{"d_model": 512, "d_mlp": 1536, "vocab_size": 8192, "norm_eps": 1e-05, "positions": "rope", "rope_fraction": 0.25, "qk_norm": false, "attn_scale": 0.125, "tie_embeddings": false, "init_mimetic": 0.5, "optimizer": "muon", "lr_head": 0.00606, "warmup_steps": 200, "doc_mask": false, "dataset": "wikipedia_en"}
Each number is 128 + 24 x the weight over its row's rms, rounded and kept within 0 to 255. Layers, rows and columns count from 0. Numbers have three digits each. The size before them is the row's rms in percent of the matrix's.

# k: layer 6 attention key, 512x512, rms 0.0375, rows 368-403, columns 320-383
# q: layer 6 attention query, 512x512, rms 0.0374, rows 369-404, columns 320-383
# v: layer 6 attention value, 512x512, rms 0.0382, rows 320-383, columns 320-383
# o: layer 6 attention output (transposed), 512x512, rms 0.0614, rows 320-383, columns 320-383
k368 121:128124154157155144125116143150137110117150151114156126129147114134147093118139114131132142123095127132157153107107139140150115099116153101125142121114095103107117100102125121143133105100154144
q369 117:151131147113093128119128121121180139126103098186123120112137145159101087180132104122106074163122108115121114151118136102110130178099127121114125151105081136165155134106119114131128165125137157
k369 113:181093119161121127105106104132119097111124084158116173135084181117095112158131129056144116096095163117121173144116110137128182118122106108154108128089118134195198126140134109112154126113160194
q370 113:130169106150159111179124135122073115122121132080126121148113157099112150153120155102128090124142139077143102183161115129150139077101091145135111153137098085088120093159154119078141121130119111
k370 114:100131108126099135127134121147113169131111176127115158133118124106137104136158135053134134164107114152150095165152170157161121116122127151112131105122170127097106119136111112109127118119137103
q371 119:114098116100147158176101111149123140118132107143092113142129119137117125099100124132098077108115157135168100096084104130111141132100091142173145151107132152147090165099144096112135132132139109
k371 117:119129187168084162177141134160175094124154148121138172122159094134103130110151172132106142100144113149155129151132101154139108125123083084118122130119117149139103114120150147130147112159111138
q372 113:137117132113101147149159119119111164132121137158119138129157121133116113118115121186072101087085133088126131131061133110163144112146153090104142130101130097147135120172158134152159105109154150
k372 113:155120116119139090148138113115100130111104152168142143149145108095124115106125081106078147183119134110114146115117097130086126109137164072123139135094165124124110136123156160153105116121131121
q373 115:151076151140146163153118134088099174132171141122121101132082143158151137123144143131103115125090093125144153151078118147140135107130153147157107131122164121128105148150150135142109120150168087
k373 113:145152117129123118140153170084075157136144122135124100128097161145141125133103093119098135128134128120196143155171118123142156116124137144136098115125137130099104157110190149169095138142128173
q374 111:109102098137111116118095080112138141126163128140115135132125111091133110145122144160105102100152130133120123054160093105125099139113140153141111105147154139186061129122116124169110149127114163
k374 112:132115132114094133122161138120129143111123113144119154135157093134132115161086146159106132119170149141098142122136135139140107149146111104102146126146160133107094153116144097148107114126118133
q375 117:144097127119134120134155117117124119152118123149138115147136112105131116122122086154142150186108122118137088075158174133122143109122074142137135098183068140125135097156125129105137123100124135
k375 116:155177146123147114190159133139146118127143119086187156127131131156147102072134072119158134160128143112114143140202143183101132121115137146116121140147110124145162110150115126148141104080115131
q376 116:112124109157122109092121143158131146108150100131134133121114140123139134078124124077144109156142159140108155127127168115141101060107068119117147113118167119157101113113143140155133082115152110
k376 114:116155129154090110135193163120139085144151127175152124154103110154126176125104093033140125161119102104105142150167135125132128103116131114122126105136148145130141111107126122169128134130159125
q377 119:145193102111106106153136109187133121142154119108116146115105146143129133100128122174141134094139176121168100112128098182114140098102125134100182116101143140147127116152120097087138134153137125
k377 118:130123183136167122183135094143115137151171095168158127122078104130143135104132108161131075083116104180135138165120106116107121096095105105117121169116101119160114135154116122107134154092077097
q378 115:159166128148141147118091122136140135132172148209149151103156147131120137174079130153134092089181157122077161100115155112093130127115111155122141151137146110092129138140130135114084144075112115
k378 115:161122184129144121157155147130122136148131128164084106127120130102096087107069100115104144112127121091110121141131097117091138149134142183145129168113122117112127094131124098080085099107116125
q379 116:185115130127135117146093139126176134086137169090174147137157134097095123111114093115099164077145151183119123129113128110115147123152113087144131091151125107133141118116089136166140140133119099
k379 113:113145122116171112148127133151135076102086134158140115143088136141124105092137133140120144131136116114166099113124153135151142126137130096164139140110097107134138142152109129153092098124119137
q380 116:166155135108103119116153155158133134140108109120082112120105069130135156094129139111097093098104131134121145103136128142133157125113086135143111112169142080078106156089143151121123090142116134
k380 118:160141133104114120109149141134118188143138149118147162121135135102074099131131145116144119151115122096178175129145145122108160114166119100092144136126115095126096128141119134134099131110083109
q381 114:158152120070115134109077172121171132088123166108106132122120111161159121177134115164117100152112127116094120134114130148147150136161025122142143112138134177110114113122121152123144148113137139
k381 112:127102133136121125134131092096117119102141123080179172126126096138152129160162123108094126065133137135170149099088135139114128123066116142130162115132142147140091113132110142119149095103130121
q382 119:138102126136145109155157095127135107107144160078101153121142083114088103134156120106110149176145140083073132132130176165187148172146118128167126089123148090085109141149086148132147155113141098
k382 115:162097120160153097092129105139143130126163111113165178148121145110178126132156130149100122141171118164139089105130188133188137148136124122113154154102124115127097153129116126140111126129134119
q383 115:116112151115138061126147136094136116153107130100078117110171149157155099165117134115155127067130097099121113136097178126115121168090115127154114113124136134149160154152120107072097116110103148
k383 115:143115133163109103113153107102152072117126167127112058133141165107141122145118119107137118111163103094176127120175185173126131117100156121122122137085164130153135122124135175091155124153148129
v320 100:115133126103089137086136121106130120124110147083134097136089176157135108152150109110134099156153140141124143157138152097149138131115139143148106133117132121132155117148194158129120145160138113
o320 099:124121109148124129133123135133161156167116088137134165120153084136115122101109166142147110130131156119130121106127101158117126129148090138120159124162166121119125140162149096184119113139156154
v321 097:119142132164136083144123110162099118130103129124153114147108165128107151136113151106115166108167110157135131135139119114106150092101097121101151133145113126110120096123134091136176093124150126
o321 096:133132148120129117135184148121147106177126105123158084099136112145152109094120143133128116088133150114111070120129151132117121128129130117113112137118137104120123128112104159110115126142143137
v322 101:136117097123114118156106111098168152170133096136113129131108087111120153088066049096118156170123194095151124136179166090112119120163122138122129131165097103095137134128155180160142133140180141
o322 099:094135146139144105125157135161101110118094155157113112167140137104095093147173194077083111052134123103127105121147091102173116124173126103155134114113148094115156109130161105104100125149118089
v323 102:101146091107138171146097117143144086141114122108154130139146159098066141114130118069109087137079148116121148126141113133144150159167114083126087114131158130174144150112132145115121166131124120
o323 097:114134080092117101118161140164125137085143139155144119134128111121095117119138140079091120159154172096131101118142101111086119102111131150076140131185113120112109146116143120203180144142133143
v324 095:080146124122113120122103112111097120097115102160109133121118094099093105120161122111113101196161107108137102163167125127133100104153178120106143132102149110116108105165116121116125104132148152
o324 095:132116117110141109133119086134119186170144117120163154118124123150120114108142097130091163085114167099109158084092128093129143150193137105144132129124112135153173101060133103096119176147138103
v325 103:147124078154132140175123128123122123147152091119131121123092134075132131149123141107164123111125117159180096121167119113184147166095119119133148129149103177122126140170124155112102114168124130
o325 103:106108128135126129098115126149186141107136131127143104135138122137134116079132118160141145129152149145108119110124151125150112099149115103133157097130127123090161143117105106165116108125136179
v326 100:125117125175140168127162105162153143165167129107110137131114143064143071161121149161185096124131153113153141179165112123157129131114161114128130099124108125124122138119122134147113126109158110
o326 102:137156100138117108137129124081142182158151144127103111156172125143159121149122144124102155138124132114134126098120166118140162125150145150142087154128153075140165185139095118135156157142085180
v327 098:141125129136150115101144154158144097123126154112149129077143165100132112151122113200136146150080104103137125170144139144107100124092110183158147114135082089142121096083138175130119144158127164
o327 094:148137107109134110105138104133112096098139113116134158119098125168114128111161131160141114099139107121134139093157147158112129148065157103113166120132109101124170130132137149204142134136084118
v328 100:108123172102131098134111096147078119134114111129126130141146145155143163090160123162095113117123139152136134075133139135129116090126116149136150129149120148169156129131137140133130088122123116
o328 099:159117146127149114088163110151120149140130115150084103141147128132108115119137153115128155144119135136191141168117124142143150113140157130153143139116167135136137087129152126093109163113115157
v329 097:121150107155095115135101108136059158088106126103114156137141090140146104131132149169118175138149143159128153133130094111115099096108151117127131157149151161100077152141118157158109138176115141
o329 095:131119126123104103117117126114149128095184123142135094135130097130127118176142121155163139119124135141117117178146134141163134149120120092111110084102116123150186103113111119118095132126131073
v330 094:099150130148124111081098129168139111121139118100114120135118123099074107111170139132126085128124082136101109066120160128130122130141089112131138095156115114135133086115175191133164142120114115
o330 095:106141102154132141148157149113113102131111133132146111135149111124124131126127130104144136143157110119126088126138095115115131053174150117160136106106132129145169117148124140159108182122088109
v331 098:120180104126150134127128161122140117157130107132149180119089132106093149147152129141173119145131124089141104112111110165091171108094156109125135139105137136099097152118118119148076164100138134
o331 097:141126125105135145080107142101140126132118161088135111094171145149111124150126124091087138124138116106115174082116110106133145218152092143124182115132111164119162123133162126151134091151132165
v332 100:125118129153146120174121114133114132136128103099189112161158139124132175121134153134136113165129116147109121137107100120173137086131120140089094129147167161131131099111113143108136127149110127
o332 096:122171112112109133089136102142151112113120108129111123117108131148076134161121120099140155115082147152130132106127126109119114127158149134153158116173140145093121134169144147126129116080152160
v333 097:143099123142100128142101117140155154131156134148147109152087129142163154101120168112073110155142072127094142106109103116117136140126119142111121136096076142163111127162101087145150122114139157
o333 099:136139167160144107109092148089116118174160094089122114137139135148147122151151174130141114120150117081135121138126118130106156148155151144146141129093150127149147147111106151094141112107085117
v334 097:095136122104154133153129134113116132147159123117128112115088072134128128089140139071114154120117142099185119157113165084121122147072125132152141145127097134115153111109106143068161123142131115
o334 099:117114142122155155089130120158129133100078081166116141133171146123130128154147085101144164101110175153130125140152176116097154172120097132150096142150153130167100136120146116117117158113150122
v335 101:144146121096141151144147134127135122105123198170101106125140143152174097147141110152125139084161120137108081180075192142138131130157092130144114153128147130081131106134128127122120135147110143
o335 098:093141118103137121104151121131156136150111122102126136166089159148078130143118115151103144139115112176149151066115149112117110181096126147102118120156103125186109153093145112144146148126118132
v336 096:129165109119091135119126148101095134139101114138128134153166133071156110105107127182151151102112099147159160172132159126161155109079155130096108082108135140094117136105124153104128117079086119
o336 093:133135153127104158138144096132149135108185145159107072127133140186133129111134148111111134166160116119118181103126135126102133150124118127127083126132152155167179071111078143110194139147116118
v337 102:122109090185112113094141178177127118093171125101135115106171139128172120114152143166142202085141114103129152143140130148176142122116103112129118142082112081144107122119154155096140108085132144
o337 100:128127103104137159121137127089137126152130110139169129132134118162093131142125081175145077120100161120122103132136162182154097163135176164164098120105130137131153113112122111123105100108122118
v338 100:143128112131126143106144105139136138145108104173167143115119152125142153136126096138122135125107136122122146106147109164061110151233154117121141093154156133099125160117166075144093173123115158
o338 099:116135131114152131110093166137128143113149097107117138131149152158117116148087152223139109117149129129137123134122178097108138116091132162140116091140150113162131136106153096149092149108143121
v339 096:145159091127122122118132119159104133138147138129132159151151143158137164135083135176129114076107149093090128150145161139111115074147140148110107120085120129176121084113134099121136099144153137
o339 096:162144127112115117142131133133134111148144128138128152115111091130131130184161142148147142171108126113143164150137151153160132136094159131123118124178127129129163117099134167131147121182138135
v340 100:114102098095149156110134136136147189172142113143184097138132129119167148165159145148119155126145117147123128110151165142120120143120151125112152097143144129108138151140088098131156144091140173
o340 101:168135117151115150154099141147122118126154142132097152153146139097147147114112129109150161138126109131168136128159124095121181157103096112117139182145152158133098110128097104134130136130100132
v341 098:161158144123125125124157121103097136103135147113121167141139142155137145143135108132112136141135125139135109171138130123109122132133152133105145140132121121133129115097133138115123126144125099
o341 098:098121119117088185173118146138107098135112090091117138113114122150096132095160125150143110131132103138145123096137084140145112142095128106130099129117134169142103115127133122115109156145147131
v342 094:156112120119097096148129091116130151139147124132158173143123130098134099136111137100176100122133166128089132151125121139122138167149157122141121095129162136131083120122114089133140091106099162
o342 095:123115130123175170127121148139105094126121149098132129125154117106109130128172151079116197110108134138112115089137123117091154101119077125135108091165134146111170162140136122153136133138150102
v343 095:166131125159185166113130134132094096132086184136119119168140130129180122126136102154074153095118104115157133165147090138106158096133159170131175106104128141116141124157072149131154134122138142
o343 096:132137145117143107137127118147135169140148110169139130106105189121119122155117125124175180131130138144160130124078163145149132128144179077132130164115144142120190095099141133155153158107155113
v344 096:171150104116118125145143131066159132115140126117071075142106138086134137098131135102131160166139116128163069121127130126099119106115143128144134121112135171139108124112112161168154143122148171
o344 095:087137153134096138098113163165100144104103121127138176208135128106153118105119133159106100084123138137162135150119090111147145102201096123145131116083140084088134084139132092125155096105103136
v345 098:127146186110139083124124139117164129129144116144141135077102127100144140144161138154120160137089139127130165102131089104157122145123137135124115127165144108129131116126114105126133153106122149
o345 096:145123096121073127139130148152138138148114156130155139153105134136129131094122077135132146153148077091120102146138155129132127145101078133137124134149142126106112127146127110106159074111157140
v346 095:157124136181125163151134122081151142156154116131120132142131143104110093136094117159153096202137093135134143063110160126099150082124172078124077126144159143124113120124142143166136136087105160
o346 094:143081125120078125108133103161071111122138128148127125091091111146144151118138151175120114133096144117158134130110151106145078104137086130171128097134121108114155102148106137136121110150168124
v347 097:119140150137130129123094156133098099136152151137148117111132148168065155100125154111106176097137107073171147144093177128121132137148174154135128100122117131109119161162112134089182111076159118
o347 101:116098090167140116149164124118104086146067104087153111107137135129133166098132138131170081150166149166098135151141076115140196104079109164146136111096123112149129133145142140086132131161113110
v348 097:178144112149156125141128124105110129114135091156129136133108074137105112140063112149134153116112103137158166137138122112181127105119132116113130149109140103133119108143146130115135131144159100
o348 098:136130131152138103112137119149121139114096137089126136134152142117156092185166129140156115123170101105141091143070163137158089157175126121138105107142118130127113106132141159179122131123101133
v349 099:129117142124134117131119122121117103089137129102121123136102069119130158137114138147116134097147100105166119131128119100158140111152158084115135128120124193157098102110133110110130105079147129
o349 098:071106105162150159139146165136114157142147091095126099139159139102160124128103080070147170107121143160125159143134130149131138155080112131127114146133125143121132149138151152179127121109124142
v350 101:147139158131126127114157121132111118113125095157133129093118122140153168106154109144111112143145098111119112163157112098134127107109152142111129092113131105128131125116189097090146134153125106
o350 105:117117153122136115140082123129103153082091139171100137146144112143142110148130133137166139122095133136163143065115111119131135165162142130079138157167100151122148099113120125146109166110117126
v351 096:123144141134155136184087130065149148103166111125165120130140124137147138148132164137161135118122127108101113130092123099142147113142163121143102132087102160124128117144157139136092147125138143
o351 098:096122165109118150147143063127090111148125089117093117109119159106092098115113155087132127141150159096136146119129126151172109137098114115102099105182134142142106152100148161100120139108144121
v352 097:138099177157114150154159131162112121145136125083122127149119130126111124148113138163155104124131100139093158142117134091091076117117097054104100149159132105148108136128103122113112135122130152
o352 095:151118132085134137168129075155142118103192123173153106092137113141104107114105114128142161132154170127171173096146128130122160159139144138168134126161096094128167124138122170102132135137109131
v353 097:131140143151111151117157144141140140122139112108111152101092109140119121089177155126128133122119145130119139107120106091115143180163129111102116168105138139153123107148134145124097102122109204
o353 094:126183141137121150089111118129106108120114152095100123162148157090143140121086145143158097127137117121141140145159125173130155113117159101098116092120137145092172135162135061122162171148095098
v354 101:096125123126118103164101148096101181156159128175117108123141158159166118103152129119090147143137165191145115123143112148130106133117171109151147124126131144105168141124149148165145084128154121
o354 098:169129163173113125134114132175113086132126135137137121120138128093132146094122154151122130118186109126131136211143084114154147113104138152116138141129144135096092123098130152118118161136097119
v355 096:154089124101123108113119150081140118132109094149112120143111097068141121149156158127143087102123153102120087095139129115133066157132115097084121103118081132153170156109130120130099125100131138
o355 095:078123131117154134141163130172098123103133123130105147080149141160124118118123114137142146172121086102137116134164193098114141139161125157160139110170139116113141129106134170140119132105097122
v356 098:146155192131099118070109141140072141145115122126116152116140142097155128103136109176146097123134142144092102146148165124155167140109125118108149156126118138165149138099142161113090159123125148
o356 097:136121145104112116139146117096144136109158126090140118140123121149102121080123092112131153148105172143159181156135104091115127139121135109078118079153160141135089095178155142124134101122150126
v357 098:139176116142118146105123105133147113135155101115081123192139138121111109175167148137154135124137109132113081126153155143110095066135107144087147110098121122105156145121169110126110116103101127
o357 096:131140118111139162136096138162123149150119187096142118100130135125125107133156148166146173100111125139123155103096180140124110161104098107144084117133137093104122108134101108108131092119194165
v358 097:096124158123124094128111094044136171087121103139148162095108120145145105136089104143154100154110104120156105146126118158143120103102117115155139135151115107153142092121119109107147160100125124
o358 101:110083139140173126189090121139136124142133105143118113117140132180133146128129118145076159131131141134134132120115133141129135104107143138125153119114129158156113150118106115147113125145125142
v359 096:110141158160107103108140116110141108124153146160137167152106126119137098140133149072133111160178130141095131145100144100136147098098145119112110155157164132106142133129113084062148142181125086
o359 096:143168206158122100130111119124107146117125141136115112087143107154099146127092140163112119100129108103117101133129135102127138182152140149118118120134129136130131108101151155192128161136128094
v360 099:131114125116128092145073131114118117103138119134109147129121130123165117113173119143117098071114126138142156116137125163138141100090096124104076135156159150117144150168174119144144100137115144
o360 095:147132121182117126151159143136127101141161149148110158152134117148113150143118159143136114120173115130110126089126120118111106157092120176132072131109136162162116155116096149126115142125091147
v361 102:142147108129143098125124100133148124097124117148104116141085125110126141126145092154138116158159099146144149148175084141156172114132194074110092175117118120112098096137090149124104112134105158
o361 099:140133170096064136135116152093122148162143127175106159133156174134114127098156134122103158145094144139131076101100182118139103150100136159153119116142116136158163142096099097157106155114174154
v362 098:146111155149123106146101091107094127131141128149110147129169106129104130158144117147114123125131131136133137115119167149122130068166106124149148137139146144114137145141115127157108117125147159
o362 095:151105147135143150133151103132121139172119168074185125121111126108158135174119138101178165084154117189146098115081106170108135097103105158105105081078099111137129135114124150129098167092122132
v363 099:167112124119142113093090161119110127128137102128106146101105120129099141152110111128142163113102115125127125110131094133145149117095159128129121111137153122137150120154139107082119101108125140
o363 103:067105133114125134164124100068113139121129132135098140147148108092115093140069094097143107139166114126123106132125125120149124135135110142085140130108124120082109124124096129055125164165144120
v364 097:120164153151173153087146114118159146117103154117142142138147127152145190180129146131116152147144174133116135122149092104119114147119118155092116092134128143092141092183107120109161101123125124
o364 100:098154135128102123160135135160135164102137135133116129128157127101144099129122122164164154096120118160154092157130096141144130128158178142117107147137132122127182123128097133118090125172118119
v365 095:114148102116129076108133173124150135108141126130125167123132100118135103100114086157154131067115120132128143069120093126138127112190116152132107114156147144155109136154105100135072093125160105
o365 092:134137131162179085143129076131097126099089188152096139121144126151087135163134140127140130125127097099148116140088150116142108141124095128136121147092078145167109109102132101116145134109095166
v366 096:150097143126126133162127120130135126094159184119143144132156144113125123107140163140103139125183129142168161126109116086149112184100126133105152153112119114114178132140088146110156133109135180
o366 098:161113118095147101107083133103115074164131121103121102129136125111168157161122133134133138131144123129122117134137095139125151118116145128141082111157140109099123094144133114135117155090106188
v367 098:104090091137121113118132154196136160108085089126136095162130127163106146130098130116116125124156121142158106088138123106142147118141123099085135106110111140108093159092162138132173095108109137
o367 097:121190134116144111116143131130115074130145129126165147118108111150125124147133124063135112129074160106114129140145076130102113127132127147116137146113148139121140150155122130113108098129117130
v368 097:140112168159149136127118104137106098123190082151164104103139173129117094134119071121113101153149129140155147161130149113149160098122135124083128137156089077162076127075142144113109124160121120
o368 098:123087125145123138137134146144160118099119115128104131140118094100120123143168115157165130095147181153113146121122149117109157093148090150093148138133153152142164115152094155152164100091116142
v369 096:142109150165182151134190128147118130148174108105101157151141142079160104165106139126093098152101132159083117101128189111135143088142096109144166137091118134097108116118166107144168120113146120
o369 095:101096130123124088130121125094095109104064134098096122122105131161089153163143104156129145125170147173122121156119137113147089141130136138087145140132150131116118117148128117153129169114118110
v370 093:145143153114089134111145127121135120120110145127090143138122148117115103113090112157126127098113094104120112139173116125148116095139110130118117174100124142114131132138148114152116124150150104
o370 094:132103156132107114171126062148096147147134156155150102159119126124167152156145142105158160132139119121169098106100140096140077136115144101157155127134136125134109160108111158142134123136162142
v371 097:079118149138116129104132115107176156135082092172149126145135106121158186115121170103116148125182189123111139099135143106106153089132136104142104126116121147095165139093147117086122157153160144
o371 099:184151132128164126148136157128111149089116129103123118113144118111140121155121083115122149098117145113142094144137116134126150151151139141127185132156126075097114127130134102086109144140118123
v372 100:147129137123136126047110126159140174160150107150150133112085114171153138114135137113113131130189142098115153117116065117103182117083130170079114129137104120124117106152128146119114132128124100
o372 100:133150133112120178159145101125134082075134128102103156137121169132145134114147140161145063091146161095124163126122172162116076144155143107135205091111133124118180131131123084122116116123134152
v373 100:100160122114120121152186142093127115132144097160111124139153079093151073132125121125123104130144126135143166109115108104097109154161100110145121129146116127151131089125118164122157094148120188
o373 098:123150134123154155127165133173136148141130142120157137105142139142171126159148117120158161151136127063132124140125135113158117082116119107099092127103156102125143142123115091126128131097122130
v374 101:123089126133127140123127139115124128123167109174118132116143107141132129155126101157087124146167121100168144127133139118169150141122080121095102097142159103118101131154090129139139102163131103
o374 102:135155121138119120129099092097109071148103091173163085150083125130135131133122133077111103137112153126118119141169118119105139085123150118154130160136137150109173088122170104125136124138111093
v375 096:113139122099122068126153172140141117120102123064092120122137128146159089150129122122113118122115127146148128116141091128079084146137110130152125141066152162125112131159130107122116110104148182
o375 095:080095143108108114134133116120123104120161170122095126141113095105111182115171156110091135115129116125119153112118143168141112128111124126133121129114126078117166154149164143130124144149155127
v376 100:105122149135123128135117115092146118165168128137159101152098152091116139116117079157083104160137159099124122169129122118145150190092126190086097144120131115144108102139145132165108122089109138
o376 097:167155138118100132160137123092111132103072113131089115137114129127142122160132151127165170085104101168123151116132164139154171121136124113145173132097084156139097115131092131135145110140144131
v377 095:083116116145143101152129139114126105160142121117110127137166122105169123133098167159137108146167124094105118121159128141134169155124098131077128148118131118116118157105124133128142091104132126
o377 095:112149125125124141123123154087124123141128144110126154089142127136129104133158094129103156120094149158158209146124107113137126102154118102133140113139115126139142145123121078133131168130142091
v378 101:120100153122098142134125131096084131119164157171183135151128111074154087103155136176120153148095154077106112186145089115151127120099126163164146112145133099119072149131132084121151150122127100
o378 101:131084148097112099143125118099129128122162133117104120101121143112145125148087137091112103125144144135129143128126161133101194144115184149116137135091141113162173116143150167165109118093114106
v379 099:117130149105104116068117135113135118152123123105133092126135137112159119133138130132146157110103171121173192115163154147118123130084111117112100127082161094141123097138104138103138166142134109
o379 102:130154091146115123148136092124129140168119153155156159117141155134133136133131123101137100135122158132163118156145169138094096123088163102139163116185073114104096159120152119114142135116123166
v380 106:159176117117164142104142141115129122090133149115135101110150080150137113093141137088121094110151120130137166153102111132121148122153133148116105136148113111085143131123089125124085158139135091
o380 102:174138159114111122143114116129089154157149061113095191113166170134147077133158113105127075155135140113116077143143116124144112119131131123113131128060158092137115150114147105135090079131144154
v381 096:161132127111086111128131088141114113124143099124169144136145090155125100118139153100091131109125087162142148158116115135121136184131123095136159143102107141118121119117137113100124127189142127
o381 096:128073150121145117141145117114130137171127128101109149121139128062143147152094141080119174135129119097122108125180129128154168112124136116147122115139157136150131113161132135097130148140143159
v382 097:097110119093145130128088076096048131171082109116133077120141106129137142158129143146120137124162128105128147138084108154131110145126130115132163132148131118111127138140068149180113153126178121
o382 098:153140131096099099160204125129154160134154124108112103153125118157081136156113109096103098146064120103130109141125102128135103127104117154124120124152152129152095096101138095173105190118136126
v383 099:107114148071107121147105129161061124134156131094147153118082094143148136095099140116147169108120096110132122091131179162159140139130126117140147118108117121105119143142117134130139110126136095
o383 098:161083103139132151143089117131150129136141068134089140095171120122093095144138079124120157136133138116122105136124151110106152113105121096102124140121121131175145115141108122115134119175118186
q384 071:127167124152116136121136125145157127107102154146123115143155171108087092071128141075136119134145151155140156118116103098128183110149130124154139117138097134129117088145125180093068152107168091
k384 078:181124127109147116123123159133128157140116173092143142131133096147145137141125138157126169170167115134125134093147154136129112143170152143112117129083130096114165156148131148116119101111128171
q385 084:131132132117140087193097172123133140116155148108184149117126114149114131124116146174164133137114122140155111136116124123131107095101109091185114090126137092136147095147170139140098095115150120
k385 081:117136145133093115141157134147129095144092134135125120131081177143148096160121123125153111130108130114125134124159119121186127164110141113092151123145103133116150152133120135131122146139142110
q386 093:163105151116171159105109138122160140148142075085136140088155062104103138102116068161121154106134115100172156133121111125139151167164132164124142171116116140111146131149127164106126147093116136
k386 085:150159127170155135102111114127059136114176164096138137128124141150095130147118130129146156155169151111082139123174123181125106145176132142126094126105151083121100150133123116176111109117127147
q387 072:104138157114106139115149152104104156140114099145158133143121118103176145153110133118124120145120122097167140107115108119150176094124093090129072137154123128166094142101155140118146135191167084
k387 085:149080117156150162136115130116125090121123181104141132104126123146115124115140103109071119125104135122137120109096118103149104103075095115133137137128103134142168124145157113125164117086120159
q388 078:176106154132105126149141150130099132109099124089165153129111137139151150153139155167148135161157144113151128116102120161128114107122090096139079131108152118143106090147102126096169108117121102
k388 102:128106149110150094182123107126133122117155129128123135130130150150164093112143138124090106148104098133107116137151170084136109151138151135118123129181122122128131156134156155099137079110116128
q389 074:125130110151093139124123172167130119109116106149109090164118123096133110142126116073122146140090073120116134090128115091092155146105107105136111124128090154127104158136097120115164156164173112
k389 101:124124146102094149123160134103107203130179129121133144125121139117078124114100115163148132174195136105094147057115106156136144159182150170133138124095124083116145091152114116107098108126117128
q390 082:127099160123129100178118129140102088114126154088096106133153153134138104169110126143101124113117166092160106117157133148147122122128126127096161148117150126123095124146102104154121166134151171
k390 086:113139140138126083115109171109146117123139132147140135121087077157100117081132124122125121111132124126132127120137159163138091174175183138125121146123146099132145138101119143152165139118105124
q391 089:123134139113179135141134100102146130127122164131164160130129118150127153133153144120101078122121154203141110094095106156150171120126159118078103116081095083121119123128125127129145131149130113
k391 088:078094124133124151142132125107131100153103134142120141173139120117134126156104144133150152146113172116129122132132141114184142099131138096161084106132146149150134121100106139108118111109100092
q392 079:124155138161126115167092168116161125146143117093146092111113118120137116143138095123117117107124129168166097144085129128121118107137102138102147125144111131123148127150119117117134143125115161
k392 067:153132163155120093132110181088135128181126128159162137141135139126135119150117137130099155068113103126152137155106136112145151113165126128156101113144144148114137125117145129140114108144111153
q393 079:103123126123108157122118107116137126138108163126141112111139124162119137094106149177139163153119124111155119128154125163150122165137139053138093118114166122134123129154169122112118161087153083
k393 083:141097118095149117112120118152139098134142150101164109117148125150078098136107140165125112188157149114084139087150128133160160127193164145111119117082151135109138111107092139111102080155125116
q394 076:156115126154100122162098108124149095156115162124113120119131094152079114119123128145150096139114132144129159168126126120141157141128139118148175174141145116129125123145142123154124108092108110
k394 100:119117162073116124106125117128093136143112143163147095132070100152137121123118143153129113142092139105106132124137098145152110191094118144134133139117124106116149146159099131118135139099121117
q395 073:148131084157130159168133152098137122125146140095141090111154083108147108101135122130112150119171134120114156173119098145124157094128120155123125172117137122101142109139060105171145147106122108
k395 085:114174095160135075129172138114104174116126128093175127128116104151167112111130128108115089138114162123158093125114123096112115153135131086125135154126077131136147118133146140166125135153085126
q396 070:143109099129081124120126144106133158158125125121055141176092126094096137119165148131094124135121105102158133088101069119134167110123068128122114116115082145132124114119110129120168165105185098
k396 081:093125131105119165169079136122112126108126138126142137162113137172130104170125125059104155115099141140171139105122132102191135113193117114084153150096118163127125126120136120116097110133108119
q397 069:147131144162142119098116155167157097118087133075174151133147144139099147103129122168167136099155127175115120142144163150109095156141144121143140131133140122120151115155107165125095078094102199
k397 098:081125143126086158124144161114152159128181132145152129145135106122105123109111096101099151142151133128134106109094125136141109081170131119124148116105148095165193114138098113198107139143121156
q398 085:141146123119128114160091134128117151075173122125095108101112116168108129141129175113128152145143153098101076079145110123122155121143135128144130123075153101082118112122105136125115180172136115
k398 087:110119125110125129148120156158168133116103162130117198172192125151107109126118133098149151093093103126137143145110095118136114134158102117102148135156133133141127086122159151139119112086092113
q399 088:092135174145113088125134146179110157124144096146153151114105155109132114112155143125139111182078095103128159175151096126131150113086198132129125105140133132142139118095131150123152157142134115
k399 090:153107196146138088120117130135133120113099111119142127123115133112142141130093156153161156172142070100126152124106115129128113119134118145163141113138150153171158132164144151053101142137138134
q400 086:167134119081124121118123115114148166100140136118139094117073156141123092119098112103144164099136110074137149109111162076120112127203117141160089129161152112172141116099126183150107149083101105
k400 088:156121136170132122060170122188126122101147157122167144147107118172149128118135109138136116135124124174123112121155138156109153091127140089172114148105130097096111158152115137164089133092113122
q401 087:114118119109138148163141118105098141146130151124121139101097143136177142113115134143099157163141133142107123128129118095113147129167146134119131103167134106110081137145131153140128110141141119
k401 088:115146118125119093085152122077098150155090138132097129123108131152133093133100158122167124136144114135092103103150112133145140137094081123115123134090132112189162096130112125081114128118118134
q402 086:103095119121157124113148107100117119125110135151119175166080149086154101092147143157157138091146172114179094135143131060142136102112118112109148137171146085096159118069120094129127177123117129
k402 087:174090089138127105156122147110134142096127148132163112168161053151147102119150101112138126143103071135121117202156146117095115112167126141149074102126149121129125125127147144122190121136135115
q403 088:122154148108126176109102154137160092092136082123139127117153136181090150164138146128148158090155146130130135160098150118140133078127131106105134123138138158134130102126142143102109096135157124
k403 088:146120117125169163169114109117166125143111149081116136108101097059080102116133113179140129109124134112133135146161052157131158158170126118151154112141158118120121134131110123133097141135133128
q404 086:091116084123096121115085106117115119086153098118099154126135103107121118137149129118124183202121127109128162163149124153152173107099156136116113143124152125123129154157138154146112130118111078